python train.py --num_hidden_layers=13 --hidden_size=192 --num_attention_heads=6 --num_key_value_heads=2 --head_dim=32 --intermediate_size=768 --vocab_size=2048 --hidden_act="swiglu" --norm="rmsnorm" --norm_place="pre" --norm_eps=1e-05 --positions="rope" --rope_theta=1280.0 --rope_fraction=1.0 --qk_norm=true --attn_scale=0.177 --bias="none" --tie_word_embeddings=false --parallel_block=false --init="normal" --init_std_qkv=0.0377 --init_std_o=0.0 --init_std_up=0.0377 --init_std_down=0.0 --optimizer="adamw" --learning_rate=0.00288 --lr_mult_o=1.13 --beta1=0.9 --beta2=0.99 --lr_head=0.0102 --max_grad_norm=1.0 --warmup_steps=339 --schedule="wsd" --decay_fraction=0.662 --decay_shape="linear" --final_lr_fraction=0.0 --batch_tokens=32768 --max_seq_len=128 --doc_mask=true --train_tokens=198800000 --max_steps=6067 --dataset="wikipedia_en"
Each number is 128 + 24 x the weight over its row's rms, rounded and kept within 0 to 255. Layers, rows and columns count from 0. The size above them is the row's rms in percent of the matrix's.

# layer 6 attention query, 192x192, rms 0.117, rows 0-26,32-57,64-89, columns 64-127
size [ 97  79  84  87  86  92  87  78  91 104 100 143 115  95 107 108  75  89  87 106  81  82  87  77  83 112  96  80  83  87  82  87  99  96  94  97 122 105 148 105 109 114 104  86  84  83 101  87  88 102  85  88 117  77  78  90  92 109 100  90  79  86 117  95 201 160 111 140 102  73  67  78 134  72  74  88  86  85 114]
[[124 156 141  90 123 110 200 167 117 121 104 124 113 137 135  94 124 125 142 169 134 148  68 139 167 115 135 149 151 122 129 106 133 146 103 158 117 150 132 121 147 119  94  84 140 119 123 133 101 119 126 142 135 185 128  93 141 131 121 136 106 150 142 119]
 [113 118 133 123 106 134 152 128 109 146 138 119 163 121 136 129 141 156 149 108 158 152 178 124 173 141 165 157 161  78 104 152 137 102 133 135 139 120  87 165 119 159 135 107 146 154 139 123 139 145 164 151 142 140 141 148 139 117 157 117 142 150 127 116]
 [119 107 133 116 136 136 190 144 146 125  98 127 119 117 149 136 136 114 115 167 142 142  78 119  97 136 115 125 171 165 127 100 121 123 125 172 110 102 127 112 158  95 100 116 120 114 112 111 101 126  71 144 146 121 122  82 123 131 138 140 114 129 157 141]
 [100  91 195 140 162 137 130 130 127 139 160 118 115 134 115 161  97 116  86 121  93 117 102 103  98 108 130 122 119 136 145 139 103  92 119 126 136 137 164 123 120 115 133 145  99 127 139 153 112 125 115 175  89 161 113 125 124  80  98 124 137 128 115 128]
 [145 123 113  81 163 120 162 126 110 108 102 185 100 145 111 167 113 116 122 141 133 105 121  87 116 129 118 156 110 153 146 151 132 119 146 135 121 123 174  46 105  73 134 144 194 120 136 151 146 154 119 110 130 117  98 127 111 136 111 143 115 122 147 128]
 [136 129 113  91 113 116 106 130 121 148 184 121 148 132 164 123  94 115 125 107  72 101 120 151 151 127 112 140 147 135 148 156 103 130 129 122 152 107 134 148 115 119 123  82 149 142 146 107 127 139 153 101 134 112 137 150 136  91 154 163 131  95  87 101]
 [ 95 116 151 159 128 144 160  92 148 124 117 133 147 160  96 145 140 130  90 133 164 139 103 108 148 151 105 101 136 120 161 134 123  82 151 114 124  87 112  98 101 132  96  83 117 130 135 108 146 149 120 126 113 126 111 125 142 123 114 129 122 142 112 138]
 [ 63 124 128 126  72 160 197 131 107  87 107 113 168 137 132 102 126 160  94 168 175 123 127  88 153 113 126 126 168 113 155 138 110 141  98  82 152 139  97 120 139 102 176 132 153 155  86 131  92 132 149 118 159 150 177 123  97  95 103 154  79 125 148 137]
 [109 117 139 128 118 117  95 145 144 134  86 165 118 112 112 135 133 117 152 114 128 124 119  92  70 116 102 104 108 164 138 158 118  96 116 130 141 120 115 139 120 113 123 136 116 128 135 105 124 112 119 132 132 117 131 162 131 148 126 117 144  82  78 156]
 [137 130 130  70 152 137  77 164 146 134 120 141 127 120 138 151 132 129 134 140 151 132 153 109 130 114  99 131 139 116 115 128 142 144 155 154 141 146 122  93 128  91 111 127 105 117  63 115  99 117 136 157 101 140 119 105 149 140 144 109 185 102 150  98]
 [129  70 160 125  93 165 136  88 124 103 153 133 133  97 129 107 113  94 149 151 136 123 154 112 104 114 104  83 168 153 105 175 168 136 127 125 132 158 124 122 110 114 151 119 125 129 132 129 124 123 104 127 136 119 122 149 127 137 114 125 126 144 104  96]
 [105  89 122 137  97 119 122 153 151 118 143 166 135  88 106 119 163 128 123 121 130 148 122 107 136 100 158 130 138 128 134 101 141 133 129 125 135 106 114 163 175 172 149 132 133 115  87 159 124 112 124 152 149 151  97 119 109 137 149 111 177 184 181 144]
 [123  97 130 138 136 134 131 107  90 109  92 140 189 138 125 168 114 114 126 146 118 143  95 143 122 140 122 129 161 147 133 124 140 123  87 115  98 118 195  87 118 101 126 132 103 122 137 140  99 141  99 152 136 133 112 111  96 119 128 114 152  91  69 139]
 [116 119  97  73 157 157 145 114 110 101 156  82 161 118 145 153 113 100 139  97 112 135 138 118 153 137 130 115 149 120 140 136 168 101  97 111 151 156  99 139 152 138 108 150 160 125 101 149 116 143 120 121 126 109 123 152 136 138  78 163  97 143 107 107]
 [ 89 101 152 138  90 132 122 102 164 144 132 132 103  71  86 133 107  89 144 111 121 123 160 111 120 110 151 107 127 139 139 141  92 107 161 160 132 127  70 143 131 112 140 112 112 146 175 104 123 132 146 131 137 120 118 136 176 151  94 135 160 115  88 146]
 [127 111 128 103  89 156 114 181  94  98 126 162 135 163 148 134 121 148 130 172  75  67 120 165 120 135 102 125  96 141 104 162 152 176 132 127 160 156 146 158 130 143 187  92 167 101 107 130 142 128 141 104 135 153 118 154 180 140 159 131 129 123 138 139]
 [165 129 120 116 153 105 105  91 137 114 121 153  99 126 140 144 132 127 133 150 111 113 110 134  68 114  98 123 120 167 153 147 147 115  92  77  81 135 162 140 146  94 123 116 137 106 117 169 136 138 100 128 110 139 140 125 134 128  95 136 136 131 132 152]
 [110 157 131  80 117 130 172 181 163 131 131 114 121 141  81  90 128 147 140 133 164 167 122 118 182 134 140 117 151 120 120 111 131 164 157 146 115 126 124 146  91 146 127 120 157 159 127  93 109 162 116 119 139 138 146  96 171 161  93 172 100 138 126 125]
 [115 127  96 112 156 115 113  81 160 101 164 172  93 139 172 153 128 164 122 151 140 140 140 125  78 163 119 113 126 107 144 141 103 120 172 117 146 131 125 165 103 121 147 139 123 143 120 147 106 106 136 132 120  93 126 161 133 146 125 129 149 113 124 125]
 [149 120 118 147 126  76 136 118 151 128 117 144 120 144 158  92 143 126 109 124 108  81 112 166 107 112 139 138 120 103  72 147 140 125 147 123 122 156 114 170 120 116  89 143 102 134 148 124 156 135 129 118 154 136 146 153 135  85 203 132 147 127 141 165]
 [150 129 143 154 129  71  74 106 119 158 171 145 121 104 131 125 114 119 106 129 129  73 119 134  80 127 137 108 108 145  88 140 116 121 136 154 126 152 155 146 121 122 129 127 152 124 162 139 137 110 144 123 152 125 125 124 147 138 137 119 172 110 100 137]
 [150 155 117 134  99 130 157 131 130 106 139 117 133 134 111 137 120 111 103 164 130 138 160 136 178 119 135 149 135 107 158 122 170 133 141 141 112 148 148 130  94 161 141 160 121 134 151 152 179 126 122 127  92 127 144 109 155 107  77 144 138 165 156 127]
 [127 159 112 112  88 134 163 163 169  78 116 106 112 120 118 153 150 113 143 131 120 136 138 122 124 142 138 158 138 105 159 102 154 153 132 178 109 136 153 144 117 166 147 150 119 109 115 126 138 122 114 167 139 181 136 124 124 145 120  88 123 136 106 172]
 [129 149 141  83 119 118 141 160 159 166  58 149 153 130 136 147 137 155 156 167 111 118 139  90 108 131 135 126 133 116 143 125  92  87  77 147 129 150 133  94 126 120 117  79 170 124 135 146 117 141 175 106 119 152  98 122  93 138 138  99  92 144 113 149]
 [142 142 122 102 135 146 157 165 115 122 119 130 111 129 128 105 121 144 161 145 113 163 108  96 132 161 136 130 133 119 132  95 167 138 100 188 110 114 134 133 119 147 126 114 116 117 136 148 151 138 121 158  87 139 112 131 144 182 135 108 108 152 153 117]
 [126 146 115 107 143 134 170 137  84  94 113 113 175 110 131 127 114 156 116  99 115  90 127 153 124 168  98  99 123 128 134 152 117 161 114 121 158 124 130 131 114 164 141  84 156 115 127 102 131 150 137 120  96 126 161 144 174 136 146 112  81 135  88  94]
 [144 113 118 124 119 116 119 111 111 142 147 110 112 132 158 117 145 102 153 180 156 165 127 174 145 119 148 133 103 152 101 144 111 131 152 143 171 142 151 142 130 116 102 113  50 158 143 100 162 126 138 131 141 116 124 134 126 127 160 106 135 136  77 133]
 [144 177 102 148 136 102 142 180 105 140  90 140 113 157 172 116 107 147 148 139 143  98 155 155 163 120 140 147 108 110 136 100 153 136 127 167 169 113 134 102 175 118 126 120 146 134 108  88 139 121 111 117 142 148 107 166 122 171 108 180 116 112 158 113]
 [132 140 111 141 115 143 144 131  86 111 129 115 159  77 116 121 121 127 122  97 125  80 127 129 158 143 152 143 136  95 175 129 105  61 134 159 146 142 116 128 126 132 151 147 144 157 152 126 179 165 144 129 116 118 149 122 149 172 150  95 151 130 154 144]
 [139 155 143 112 130 112 125 146 124 157  87 117 140 145 151 120 146 141 178 123 153  97 100 140  94 138 125  97 101 103 131  91 125 106 106 153 160  89 150  90 131 109 118  99 114 102 121  96 124  95  95 143 148  97 118 144  97 158 124 177 145 113 177 163]
 [136 171 161 135 151 141 105  63 134 141 124 128 135 101 122 156 143  82 131 122 124  95 146 109  70 123 102 115  85 123 136 118  97 136 128 131 131  94 148 123 139 126 138 118 118  98 151 113  62  68 135 135  96 163 187 100 130 121 164 136  94 195 149 152]
 [109 143  98  86 134  86 146 160 137 116 166  86 114 180 118 117 129 127 143 144 147 100 137 140 114 161  78 109 138 145 109 139 143 176 162 181  87 113 131 116 143 124 129 121 131 121 138 104 112 135  88 140 120 169  95 130  98  77 165 127  85 116 170 156]
 [ 88  93 134 142 112 156 152 142 123 110 139 155 141 138 111 138 118 109 101 105 118 176 105 154 137 133 127 116 189 131 145 149 129  91 147  83 106 105 126 133 119 131 113 124 100 115 143 156 126 145 187 176 101 126 137 106 132  80 156 123 118  91 106 108]
 [128 111 125 145 148 110 147 110 144  50 108 120 151 139 152  81 169 157 158  75 108 120 180 108 132 163 130 129 137 151 175 109 133 100 145 124 125 108 122 101 121 119 137 104  96 109 147  92 148 126 124 102 121 104 172 135 133 121 124 137 103 153 138 150]
 [141 126 100  97 129 132 146 158 115 100 121 122 140 145 168  92 178 120 149 147  90 104 114 127 159 129 140 107 127 124 174 105 152 129 145 139 171 119 101 127 148 114 127  84 151 113 131 133 102 182 100 135 135 191 146 165 126 159 150 178 100 124 153 131]
 [131  85 134  88 127  82  95 130 132 133 121 176 106 119 106 129 159 124 165 108  94 144 146 100  73 134 124 122 130 133 146 134 152 120 138 108 111 124 148 129 150  92 131 148  98 104 140 121 120 115 108 143 123 117 155 156 127 150 133 149 152 135 101 173]
 [161 141 149 161 143 132 124 137 143 118 116 152 120 140 146 136 121 143 173 121 111 129 116 130 110 129 149 112 128  88 113 107 145 101 180 152 132 120 133 114 142 128 153 104 110 104 145 129 117 124 103 125 135 103 111 116 105  91 144 133 175 107 113 195]
 [157  82  96 131 146 157 161 117 170  79 109 165 127 102 164 136 141 130 132 115 175 116 135 142 110 152 101  89 120 123  93 110 159 117 127 136 162 122 109 102  82 100 142 158 145  66  63 150 105 143 112 147 145 130 128 160  89 111 124 127 102 141 143 106]
 [ 95 127 138 152 113 137 105 118 144 101 152 131 124 134 133 153 132  89 120  84 137 170 126  82 163 157 131 121 107 112 137 149 139 130 133 124 178 158 146 121 116  82 154 169 124 109 100  87 101  84 121 123  97 117 140 158 145 123 157 136 151 103 128 122]
 [150 124 115 130 100 118  86 155 147 123 120 155  78 114 131 147  97 162 132 138 108 107 109 146 148 130 121 100  87 145 116  87 105 143 116 143 142 113 160 122 147 120 141 174  83 124 104 139 116 133 129 118 163 165  77 153  95 130 185 145 142 117 118 185]
 [143 165 136 123 187 162 130 104 165 171 153 160 160 131  98 164 150 127 153 175 141  92 151 127 132 151  75  81 145 108 100 155 145 154 110 132 153 129 117 122 127 149 115  97 110 168 114 141 101 159 120 153 122 105 104 115 143 120 133 162 132 163 108 137]
 [ 99 114 115 145  99 117 125 103 131 147 118 129 125  98 149 114 146  71  93 127 124 168 133 133 127 154 146 149 126 126 124 155 113 111 127 140 137 159  71 162 124 185  76 117 146 126 113 111 134 107 152  99 109 105 153 112 145 111  73 113 130 131 161  88]
 [129 123 161 111 121 129 118 130 101 108 148 125 135 141 113  84 117 102  91 129 101 123 150 152 172 159 150 154 170 100 114 107 151 137  95 114 106 182 150 138 119  89  98 131 154 134 129 142 124  98 159 150 111 133 133 132 160 172 131 127 122 116 118 100]
 [117 107 164 142 144 100 113 133 141 114 128 142 100 137 121 124 129  92 108 145 136 145 115 121  80 126  94 135 137 125 137 171 140 171 121 101 130 108 155 153 107 112 112 159 135 100 111 160  92  65  79 168 102 182  95 152  79 116 106 174  86 125 122 120]
 [145 143 127 141 138 117 126 142 140 158 124 127 109 148 150 130  96 151 168 157 127  85 171 115 161 123 137 100  99 103 135 133 139 140 138 185 128 144 117 104 157 156 103 142 156 135 104  79  89 181 151 103 158 110 112 115 130 161  77 142 167 118 135 112]
 [126 144 123 118 156 119  97 106 129 132 151 143 140 116 119 151 137 136 129 154 138 138 127 124  67 169  75 109 126 138 152 162 160 136 190 130 140 117 124 154 105 101 133 146 161 132 142 141 118  95 122 153 128  92 123 115 130 106 123 104 144 122  70 157]
 [128 110 122 164 103 145 115 118 111  96 108 135 121 162  91 130  91  98 104  93 160 123 109 130 130 119 141 109 108 121 123 166 122  86 112 132 145 119 152 118 130  99 150 160 142 139 148 140 137 105  76 152 161 153 115 124 179 173 163 109 174 101 117 114]
 [148 108 176 133 129 112  92  99 154 150 160 105  96 126 104 136 135 116 113 155 153 116 152 147  66 116 139 115 111 148  82 160 104 140 101 120 104 152 136 137  83 111 126 152 108 131 130 123  93  79 151 128 128 106 147 106  94 161 131 127 129 125  96 129]
 [133 148 125 155 122 144 152 166 105 119 159 142 158 132 154 169 155 104 101 151 125 146 153 108 171 127 118 160 129 113 195 105 123 116 100 144 139 172 109 136  86 106 158 152 146 139 143 136 171 119 112 137 112 181 184 123 157 132 114 100 114 171 157 107]
 [137 104 111 136  84  90 155  93 113 144 141 122 112 143 116 118 162 111 118 139 141 105 123 128 125 123 151 128 113 123 135 115 142 175 182 119 120 139 147 134  89 128 154 100 122 106 121 131  99 139 115 189 143 187 140 100 168 118 128  63 102 136 138 144]
 [156 102  71 103  93 113 115 172 125 122 126 124 154 126 155 111 137 142 148 175 109 125 141 110 111  92 168 140 127 104 131 132 126  89 133 168 147 140 150 111 158 156  90 117 107 119 158 120 129 138 124  93 104 153  97 154 134 129 119 165 122 143 124 151]
 [185 146 109  98 120 156 143 111 120 109 164 151 157 160 129 108 111 172 182 139  96 140 136  96 133 113 129 157 152 137 134  65 149 147 109 153 115 134 126 127 160 174 123 138 130 131 122 124 151 133 108  86 107 138 141 176 147 134  87 119 131 134 119 135]
 [116 134 171 119 166 108 157 154 125 108 139 153 126 117 123 109 115 130 119 131 119 124  99 154 136 218  83 125 152 117 112 138 157 153 116 139 118 113 118 152 125 182  94 120 113 141 129 120 110 183 137 111 166 122  98 149 137 139 142 124 115 141  85 137]
 [152 105 137  82 133 125 119 128 127 157 145 131 146 117 150 138 155 105 106 135 137 114 127 139 173 121 138 113 139 123 166 116 102 117 136 119 124  70  80  99  81 173 139 137 137 137 112 142 174 193 141 148 166 113 139 100 108  77  85 142 124 134 106 109]
 [109 118 113 150 136 119 107 109 121 139 128 129 182 136 128 176 127 120 115 110  95 164 133  99 148  99 125  95 149 128 161 121 186 115 120 149 103 138 128  98 141 163 131 105 125  94 142 161 145 152 152 156 125 154 101 138 159 119 102 107 110 118 140 141]
 [128  95 152 152 130 118 124 157 124 149 127 123 129 109 147 131 110 144 113 152 129 119  98 132 162 119 129 137 144 113 158  91 103 144 132 122 117 117 136 139  90 149 119 124 133 133 145 148 145 176 148 126 183 110 178  81 167 130 128 156 117 132 120 127]
 [118 139 107 128 148 118 131  78 155 184 121 107 118 119 138 127 135 143 143 146 121 115  73 139 107 147 114 118 113 129 136 116 119 104 127 115 133 118 101  95 115 130  97 115  69 155 123 165 105 142 125 121 122 152 114 117 136 103 134 133  96 159 141 131]
 [138 139 139 121 136 112 129 138 135 139 165 117 124 138 118 110 141 118 129 153 144  82 137 102 157 148 109 129 116 128 113  94 103 131 133 140 111 120 152 109 134 112 112  96 185 123 152 118 147 152  94 147 120  98 174 142 150 129 119 136  64 107 101  84]
 [139 128 104  94 145  95 108  98 163 123 117 114 112 100 121  68  96 170 172 109 145 107 151 148 127 127 146 128 107 142  99 117 131 145 119 146 124 150 131 113 198  69 122 146 158 113 109 129  87 137 117 148 158 129  79 176 126 137 145 145 131 150 149 114]
 [134 153 133 166 119 131 150 150 158 146 128 100 126 117 128 156 130 122  86 131  98 136 109 179 108 171 109 120 130  95 126 124 132 157 117 111 143 119 105 106 141 162 115  81 136 155 129 132 108  94 145 154 157 160 121 102 137 166 128 137  93 157 142 106]
 [122 116 130 135 126 130 117 135 147  99 116 118 185 162 150 164  97 104 107 169 109 133 128 143 166 157 154  88 151 174 144 133 184 118 117 126  97 121 135 112 105 144 121 153 148 119 173 156 130 163 138 154 134 118 117 115 138 140 104 111 140 125 145 131]
 [119 202 109 101 146 105 131  74 156 102 104 157  85 125  92 135 119 126 136 102 142 103 139 159  87 133 139 131 115 112  72 134 121 131 131 148 113  91 149 115 146 118 129 146  74 128  77 148 116  80  97 132 179  93 102 129 128 124 134 131 158 129 169 151]
 [ 80 113 123 110  64 144 101 166 148 136 138 133 147 115 113 176 112 120 127 127 104 158  73 124 127 100 147 131 105 114 172 126 123 116 121 103 147  98 121 183 101 114 165 160 120 121 136 131 117 116 161 112  89 118 122 142 119 142 132 143 150 132 157 188]
 [144 143 154 183 153 131 137 132  75 118 107 154 159 175 131 154 168 149 165 130  91 127 116 164 142 112 140 159 138 188 151 117 106 119 146 111 157 107 123 121 118 166 152 123 102 169 146  94  94 115 147 117 139 136 127 105 153 141 163  86 122 117 125 131]
 [135  92 175 159 140 107  73 147 135 150  99 155 171 184 132 171 122  93  91 129 149 160 138 129 104 144 137 117 125 113 150 150 139 125 155  82 114 101 136 151 125 122 126 151 116  91 129 124 164 153 152 141 129 122  93  92 117 115 117 146 142  87  96 157]
 [127 170 106  97 116 167 181 145 136 106 155 113 132 149 118  63 141 125 109  96 122 129 159 149 134 117  96 154 131 155 118 130 130 149  77 150 129 124 116 117 122 169 118  94 135 148  99 117 129 110 137 131 127 125 167 135 139 144 158 118 106 162 153 111]
 [109 136 121 141 137  91 169 128 108  98 106  90 164  98 164 123 126 120 145 115 101 149 130 143 145 136 135 119 118 129 110  95  92 121 135 160 134 122 128 143 147 104 134 109 186 124 110  61 134 174 126  88 114 134 147 136 137 168 172 109  99 149 139 139]
 [149 159  93 125  97 128 159 119 137  77 149 138 108 117 140 130 147 137 123 111 101 102 151 181 136 147 148 136 155 102 122 112 160 157 102 149 143 183 116 137 134 119 110  98 105 148  86 108 138 123 177 136 149 112 112 164 137 163 111 108 100 114 181 103]
 [102 145 109 151 126 118 118 143 145 124 138 142 149  69 171 127 100 116 125 156 128 132 133 138 160 121  88 183 118 163 108 140 167 164  71 126 106 122 105 159  91  73 125 117 127 131 121 123  98 131 120  58 144  91 135 133 139 160 109 124 121 141 115 137]
 [116 118 116 124 105 133 150 114 164 137  85 147  85 150 145 150 118 166 186 174 160  85 125 179 104 158 122 134 124 102 118 128  74 124 135 132 136 128 151 152 111 147 128  92  87 142 152 104 100 140  98 134 126 138 138 108  95 125 131 139 112 147 101 116]
 [146 115 142 115 189 119 123 144 140 174 130 122 158 169 122 116 139 104 112  88 113 169 170 128 149 115 139 108 128 112 143 152 137 108 134 144 125  99 126 139 118 142 130 100 136 144  88 102 156 143 125 122 134 109 100 119  95 105  98 116 130  94 132  91]
 [139 149 104 136  93 156 126 127 105 117 125 142 105  98 103 119 121 138 157  84  95 138 123 107  91 122 149 138 111 139  83 166  96 128 128 169 122 136 155 156 124 115 192 155 121 142 126  84 109 138 120 124 101 130 157 127 102 152 166  71 144 153 129 166]
 [136 164 101 123 137 141 154 119 125 100 171 113 139  85 173  76 144 108 142 123 126 116  96 138 138 146  95 135 172 129  84 113 163 132  76 130 125 160 133 178  96  98  81 142 102 148 166 117 110 119 139 122 144 126 151 157 123 113 109 123  87 153 146 107]
 [123 118 137 112 173 163 138 108 136 126 132 126 102 102 133 115 139 114 161 132 163 142 109 128  67 153 110 118 105 128  64 118 122  85  91 123 149 166 170 158 126 100 147 125  73 116 127 115 118  95 130  86 141 111 104 127 101 178 159 108 156 108  80 108]
 [123 110 138 134 118 106 117 120 142 141 126  97 147 156 100  95 131 160 154 105 133 132 127 127 142 129 154 113 118 125 150 145 132 127 119 130 106 129 143  86 145 142 108 146 170 103 143 178 151 154 127 134 159 174 134 145 138 109  99 148  89 121 128 122]
 [ 91 164 140 125 147 123 112 123 104  90 114 138 119 125 109  88 101 104 119 131 121 156 124 137 146 104 102  96 153 131 163 155 181 130 131 139 119 107 108  77 119 131 111 122  85 151 138 141 156 142 128 148 124 118  98 108 123  90 134 184 104 134 165  96]
 [ 94 131 100  89 120 111 128 109 178 126 150 123 125 151 123 154 133 136 125 142 134 129 137 118 152 164 157 119 162 130 137  89 154 128 154 133 142 116  93  80 139 130 116 146 173 107 132 159 166 159 122 159 125 132 164 150 130 110 127 159 110 117 126 106]
 [115 136  97 146 117 161 131 158  97  92 180 123 157 119 147 133 144 127  78 117  95 139 131 129 162 180 128 147 177 102 138 112 169 160 114 108 131 138 117 135 157 130 136 157 124 145  81 108 169 116 149 111 143 166 145 154 122 149  94 113  79 116 172 106]
 [114 114 141 145 148 135 120 150 121 154 130 112 120 145 128 132 145 141 141 134 162 139 119  92 148 122  80 120  97 116 109 140 129  75  95 116  56 134 124 159 115  72 144 103 195  98 148 133 136 132 121  80 101 113 124 146 102 133 139 137 110 148 145 130]]
# layer 6 attention key, 64x192, rms 0.109, rows 0-25, columns 64-127
size [114  96 103  96  85  82 102 110  99  99  98  91  85  99  95  89 108 123 108  97 109 109  90  85 140 100]
[[ 99 142 101 121 110 158 164 100 116 118 145 116 168 117 133  98 133 132 132 112 111 120 152 125 174 125 135 127 175 128 104 125 158 130  91 134 150 145 128 147 148 133  97 108 154 166 130 113 150 151 154 114 121 106 122 142 132 168 149 126  96 141 156  85]
 [134 156 111 124 155 136 176 119 125  97 157 143 135 119 123  82 100 137 100 110  99  85 134  80 117 134 115 119 157 104 118 105 122 165 143 134 165 123 130 119 130 136 142 111 101 124 128 110 103 124  88 121 140 115 133  86 112 146 180 121 106 112 173 111]
 [155 136 132 133 116 119 188 112 132  94 140 107 140 112 143 114 168 138 149 117 113 101 132 136 194 132  97 176 139 149 143 128 148 156  99 157 135 122 151 109 167 180 135 119 138 119 117 114 147 147 129  91 125 141 126 123 123 109 134 119  69 137 144 124]
 [140 135 140 130  98 148 144 125 155 107 105 120 127 117  89 148 155 143 115 144 184 167  94 104 118 164 123 148  73 148 109 123 158 122 119 112 118  98 135 101 163 121 158 107 141 110 154 160 124 110 122  89 102 109 160  98 128 111 143 172 106 139  99 166]
 [135 103 133 148 109 101 166 133  99  69 138 114 160 150 153 129 147 133 117 143 134 129 101  98 157 124  74 154 110 136 135 137 151 139 132 172 160 114  79 129 157 159 100 137  87 145 126  95 103 114 137 120  85 170  54  78 130 120 153 144 130 136 104 147]
 [129 156 126 175 140 112 145 138 111  75 103 109 144 186 109 102 110 156 126 142 115 124 134 146 112 124 147 171 163 138  98 147 194 134 170 133 101 150 139 103  98 108 162 114 161 133 135 135 111 115 153 146 143 126 135 105 182 156 104 114 126 121 148 109]
 [ 97 151 137 152 177 154 165 142  99  77 158 116 167 116 162 123 123 132 116 109 127 155 143 116 145 138  85 144 139 176 117  94 188  83  94 121 121 134 137 127 107 154 178 137 144 146 128 119 151 158 141 130 127 115 127 125 143 104 150 103  79 144 156 166]
 [143 142  85 117 119 143 191 149 114 136 160  93 148 115 157  94 138 135 135 141 134 141 164 129 177 113 135 107 177 129 111 117 151 148 112 184 133 117  95 122 127 152 105 106 139 142 109 104 136 150 131 134 112 140 135 126 111 132 138 143  77 157 154 127]
 [135 114 183 172 161 101  97 134 149 135 127 153 129 117 139 148 151 125 112 125 157 133  97 106  80 113 139 118 104 108 130 144  95 112 160 114 134 140 121 133 126 105 158 157 136 130 123 140 100 146 132 177 124 126  76 116 112 148 149 105 127 128 124 146]
 [138 126  81 128 132 158 104  71 135 147  98 156  52  95 114 103 165 133 168 104 123  92 156 150  93 108 141 120 139 136 145 159 120 143 131 132 136 112 142 119 166 138 101 128  92 120 147 180 144 146  70  96 158 108 113 123  88  89 137 147 183 123 126 119]
 [134 139 103 124 120  99 139 110 124 131 126 124 131 112  92 152  90 149  86 154 157 178 157 125 113 134 168 167 114  65 105 119 137 129  95 153 148 102 110 127 141 123 112 139 176 132 140 118 144 126 141 114  83 119 160 138 107 139 138 171 127 161 113 161]
 [136 148 140 111 112  98  94 202 130 195 153 140  80 124 158 158 150 132 169 105 113 141 155 139 136  83  82 116 132 175  71 163 132 114 101 126 137 153 128 127 133 118 147 137 174 117 127 137 145 109 197 162 169 122 162 155 107 140  94 125 168 150 131 121]
 [141 112  88 141 122  71 136  92 159  95  82 124 134 109 149 122 156 123 104 110 144 103 111 133 136 101 146 165 110  83 136 123 173 113 130 114 130 108 139 191 174 155 108  99 100 106 129 115 135 122 135 116 130 121 108 113 137 120 145 127  87 147 128 112]
 [142 142 117  73  91 102 171 138 128 119  94 175 129 124  91 168 119 151 115 142 141 129 120 130 175 145 111 137 157 113  96 136 171 175  93 137 105  80 127 119 105 126 136 129 111 159 122 116 156 131 143 109 136 104  98 112 127 119  76 134 120 155 150 115]
 [117 120 106 117 158 116 143 114 106 129 150 127 155 120 147 150 144 142 120 137 128 121 160  91 145 144 146 104 175 117  69 162 156 124 122  97 126  88 146 116 119 120 127 135 132 115 138 130 111 154 128 130 165 171 174 114 162 157 136 118 106 129 132 131]
 [108 152 120 153 152 157 143 112 180 158 140 101 154 138  90 120 120 107 137 191 156 128 138 137 124 177  86 121 141 120 134 146  98 118 114 161 145 112 158 108 148 118 134 120  79 109 113  84 139 106 184 114 129 150 125 133 150  97 140 148 119 148 153  73]
 [132 154 134 156  96 114 187 143 125 100  85 118 137 110 100 103 167 110 121 153 109 133 106 170 176 143 136 193 151 104 147  98 178 156 114 147 107 110 116 125 128 131 110  88 107 142 138 142 166 136 156 103 105 143 141 106 143 129 135 148 110 159 116 132]
 [112 145  83 133 109 151 144 134  98 124 157 125 155  84 126 104 147 140 115 129 112 111 167 152 172 122 122 142 201 126 154  98 165 137 121 112 154 124 126 131 135 156 113 130 151 122 117 131 148 137 159 115 155  92 177 154 147 124 117  99  74 144 168 104]
 [136  95 201 100 113 141  95 103 139 154 103 148  95  71 103 106 113 108 146 113 169 101 127 138 113 122 108 134  79 129 133 138 103  74 146 121 112  97 147 117 118  95 118 158 107  87  94 148 167 110  89 132 119 115 128 141  75  93 143 149 153 104 123 134]
 [127 137 155 111 104 164 161 149 146 141  92  81 117 125 146  86 114 102 165 138 142 110 123 110  96 157  84 102 103 126 106 151 135  98 152 143 104 124 162 133 141 140 142 161 121 116 113 118 144 111 141  86 145 102 153  68 113 117  81 149 132 120 157 110]
 [147 111 158 126 138 126  86 122 147 131  92 170 108 116 121 148 139 109 176 111 136 122  67 138  86 129 113 132  80 119 174 147 117 119 174 114 107 112 176 131 132 131 191 146 132  65 135 142 135 101  94 127 162 131 116 108 149 125 103 105 147 123 103 158]
 [125 134 134  79 108 119 172 124  95 120 175 122 181 141 144  99 125 123 113 124 125 142 119  99 148 138 123 131 169  91 157  83 167 165  91 127 162 116 120 137 150 119 112  86 124 176 110  95 132 129 153 115 126 116 147 148  84 124 104 100 127 145 125  98]
 [158 131 137 122 115 160 119 187  99 147 128 148 152  88 143 164 163 137 132 129 145 151 113  85 123 128 136 120 145 137 108 107  86 155  50 144 146 128 116 125 162 121  85  87 138 133 136 144 167 106 170 137 141 145 110 141 107 156 132 134 114 141  95 178]
 [117 179 133  95 156 113 144 125 119 155 126 178 127 136 146 171 136 109 116 110 117 163 133 149 132  99 108 105 131 157 124 161  98 145 114 148 162  99 104 196 154  96 130 145 123 150 111  76 111 110 106 124 134 134  82 122  89 129 159 121 114 136 155 100]
 [109 132 120 116 138 148 189 117 123 129 116 142 165  86 115 116 162 139  91 116 125 141 131 139 207 142 135 132 189 111 154 126 161 136 100 139 109 119 118 146 158 138  76 112 136 160 136 120 144 176 154 130 132 145 131 134 150 101 116 149 100 141 135  67]
 [138 130 119 144 111 154 171 140 147 124 132  68 149 138 133 107 135 122 129 191 136 118 142 143 174 106  92 151 102 174 115 111 114 133 116 105 120 157 159  93 122 147 149 144 201 101  91 130 145 158 123 168 131 140 130 130 119 166 148  93  85 124 135 105]]